config.yaml
num_key_value_heads: 6
lr_head: 0.00429
max_steps: 7197
Each number is 500 + 50 x the weight over the matrix's rms, rounded and kept within 0 to 999. Layers, rows and columns count from 0. Numbers have three digits each.

# layer 2 MLP down, 256x1024, rms 0.0923, rows 214-255, columns 320-383
523518601402507539540460390490446620469470543494403542491470605465500408439444484567430580545494529548540521514488615559556503428582520484467464504519469428438510466574541538503487480510465496
489512533510533468502428488572554466487535566538461531479463533437476558501500507625469497639499557562513525545511484528518532599458484412467496542428544452446446522637408523451579542487502463
482535543502523555450453534451413534561457520508368539468446566501534521503551489500441521468511472487435436509514447441531497503445544609484535536490453426538519552463563455444574508484474410
497520507531548565535571387481546533536524511481469512538558484486515458458555472534527525475589492543464433521479474437460595514458456525490497473468485530541658511610510465495503578545436507
617513486619502607494519522464521555454459514536447501508524509467500516581509515510464460450443537593478462545484537489493565506539492407424506554545491496440519450424517563549533530476415459
556510462596502488503508532601506497494515539407571421513536492466468516573401539375627461519547459549466482487503513489529600407485545473545548439456518499487451413472410526574496504413529435
482499455499503580500585429502552487517531418582540454509584525482556644530555453550383404544546453457479438598528534571509427615461470505539397529484518525625500516632524576489480580555506439
548492546432520437517444523561509517457453490494541400489496475550426491493508475427512537551508545504458558566550497471549540453494558539490493447482503459511448532604457452546543499447546531
488496578545500512584574496495441465505466510594501441592495548430502558461516599653428554424565505552442465473547527465572394457468486567522529563632549423471499473516528481559509646518492500
503495446476547494487559473567455475560560455516479583515474496509422478451456476571542467422482343587552499467464482379506381491555497498526459526437490554512601513505564467471505394592468533
525528505499539503460488596523486578477472504492449499453460455441438497499449507503514519467513520507460514485528437440478478401573438462551476547436531472402448524422511486505511557477433519
517428495497455470517556567483513527434469477423483635473537517497505613440512468477557458516494483426481558547560437511456569556526536531494541529454441503530496459506520523584475474479458543
493541358480525508516500478561492458379470510466548488416423458554512457527415509599459519480565505466491498475498502441502427570474515473528506474482472586507448532525476519492493432519583564
502461474502430475521572591489487537440536580483513494506460525498405522519456445584525556446483509468504531497472429489472585516458536523452403484519473474502465414495452521476479517523415495
466530635509520518471496463470366481522429500537427513476504518485476478505512501508477433512537473523483474500484505503461565482577502425530499458504512417563516506500592479451462505500369455
512473491576567578554457503616442462478462522490504492508463443393497460478484532515541525528568455481461530464492511595494525411499602479454565521388530490447538406636540538480456498481457530
519498462619475510524437532541548519486522485511447486573467471472569467533531523525515528536445429465539486425498514657579488570505541457469426476496594550561494512498535527518502468513483498
459441453454379484438529593478485432521485497507547456488470504501548545528565529445545455488592486506442531449541555550584570524422616519440509517551535481534421479494383546603473573485501484
560484482612557489420553444498474488577489485498523478518528447451479448514479483449521492660476474488502485488490471402543441505545500488454549482619444505467516583490545544508456551436530569
370450465446521418516429507519536511515451578541483557556519513506461527432550626475468485542488494480533463487452520562384489537515517513535473507404504564557515433513530515523584430555493586
438512442503472462493569505528548490478490519476461469531473507523490549477494503467530523498596481429547589475499424506483410488472546430557513523462535533496441443502513483511379485509428535
502506483604499484462482463569428507480438537475565513463529460532475566523347496565487609489472499453447493475456455516514482466455558484484557456499519595584540449499479483526419504524520573
485554469474494531513472536546516455475481453597583476550474555496514591533478537561421479444517522503567448463430557536496417488480474498520512511518556460540504420482516499535422561516487483
506549477527499416465554441414473527491551486466530437521493537494518531528582500465517439523487509458529411530426441581488589477484467406484482446526500552568433503520563493522517475474540501
490527389528499518476460515575463469485492561500548487550574462500493466530463498583567437388540519504387460464410623487469475461420489524496560515500538494557540495384500514529384557440429491
462510543517593490532433514567510496508453542530498496461448501535456491507460471517453448486452456526529428627572501519429504457465551519472450468426501489422542533561595451423505485476556400
493468387506561562498505464570476494567508458492513504507515572567558511504523481508489395510506485509493477554603515436534483486615560498507509441473468494448482425524468415432517500431603534
503455382469524513477509412468554535384497432551537484518539567527638518529552513507459455431492494532521483466474494551471440549609504489535566539538455538460458522466501551405428465507470497
466485471475544382501438474462481491476495487435498531559501476495492539451574492357478542407468463479486504524611483465642612490465594492522495439461587534483496565490491458467566512407554469
604481553536579473540561496521532525429573441438603462464556540499479476534523548547561535540486484588496487502420568472494455534537523564516550499488494506522493457533482557446522448413465515
502571481583563591516449510564511445489413510420490539451504518520495540562520528528526426549536533536483449534564465473501455543485461398542619481592529396486401496448435400567586430516435511
513518492415510477515475508592440548467528465490500544522439408589500483503455507537432472452475564531494526500547547561479493511419447500482469519459560458494553517538525530380443515488444492
472523465550493482490568506528547457481445521585492468492389584445466478523458476482388566434524446463433486495472481471393500433463496507476507519472437535563491438460401564460424485495475515
466501512532433472551510539471533471574509413472436571404597516519410421507522517545528562537467534480528504470518533501506513581418565510409490549422494479487434540405437576455527467485563509
490426516494498509564343402473481481524525651502513472474495531452529504475528538532460540551494498476554444603491492456525431482575435496523514516527443587466468505478606443489410505473552502
549548566446496430462504557561543473457511468534485491588464519434439553587425474577389478448449504576524498504509518428449460516478446558517551590399538571518486479496522481521424567443298491
526442505541569520549492538483573531466506465526521540533526533506483475549447473447476507475501470458541565475461490498458402482494581412479467454582509480546504531522469490542560546485473508
426455353485481525506568500417514471413557535614539471538469492517472501424487496550533507580499480481491570465451475478482402511519608564477557444437481521505411564472426513486613506426543544
422466454544554567469437539456472548550501537534461426539449539440476432336383427450433498484543505422453465565498429583464462495499516494505474436567458507460443448434460480511525545493426521
496623419576503540469486440490521532548485436549489469496469452547435506543539540516489540475504512458535505483456505434468474465456657531452495507463537471520436606492438536527512565517433525
478585528531473504474501570556425452567608582484517474600574509533511504549520467531490441432505537489464612594462554507490428482420580596449493520578556509444463561513500551527461496517478514
469450538463463486542474495566465510408578446516544483421525517423512416507530462601530502473467473534467572462467494493444535410499448426502452450523447536473506512500460462407492516408438527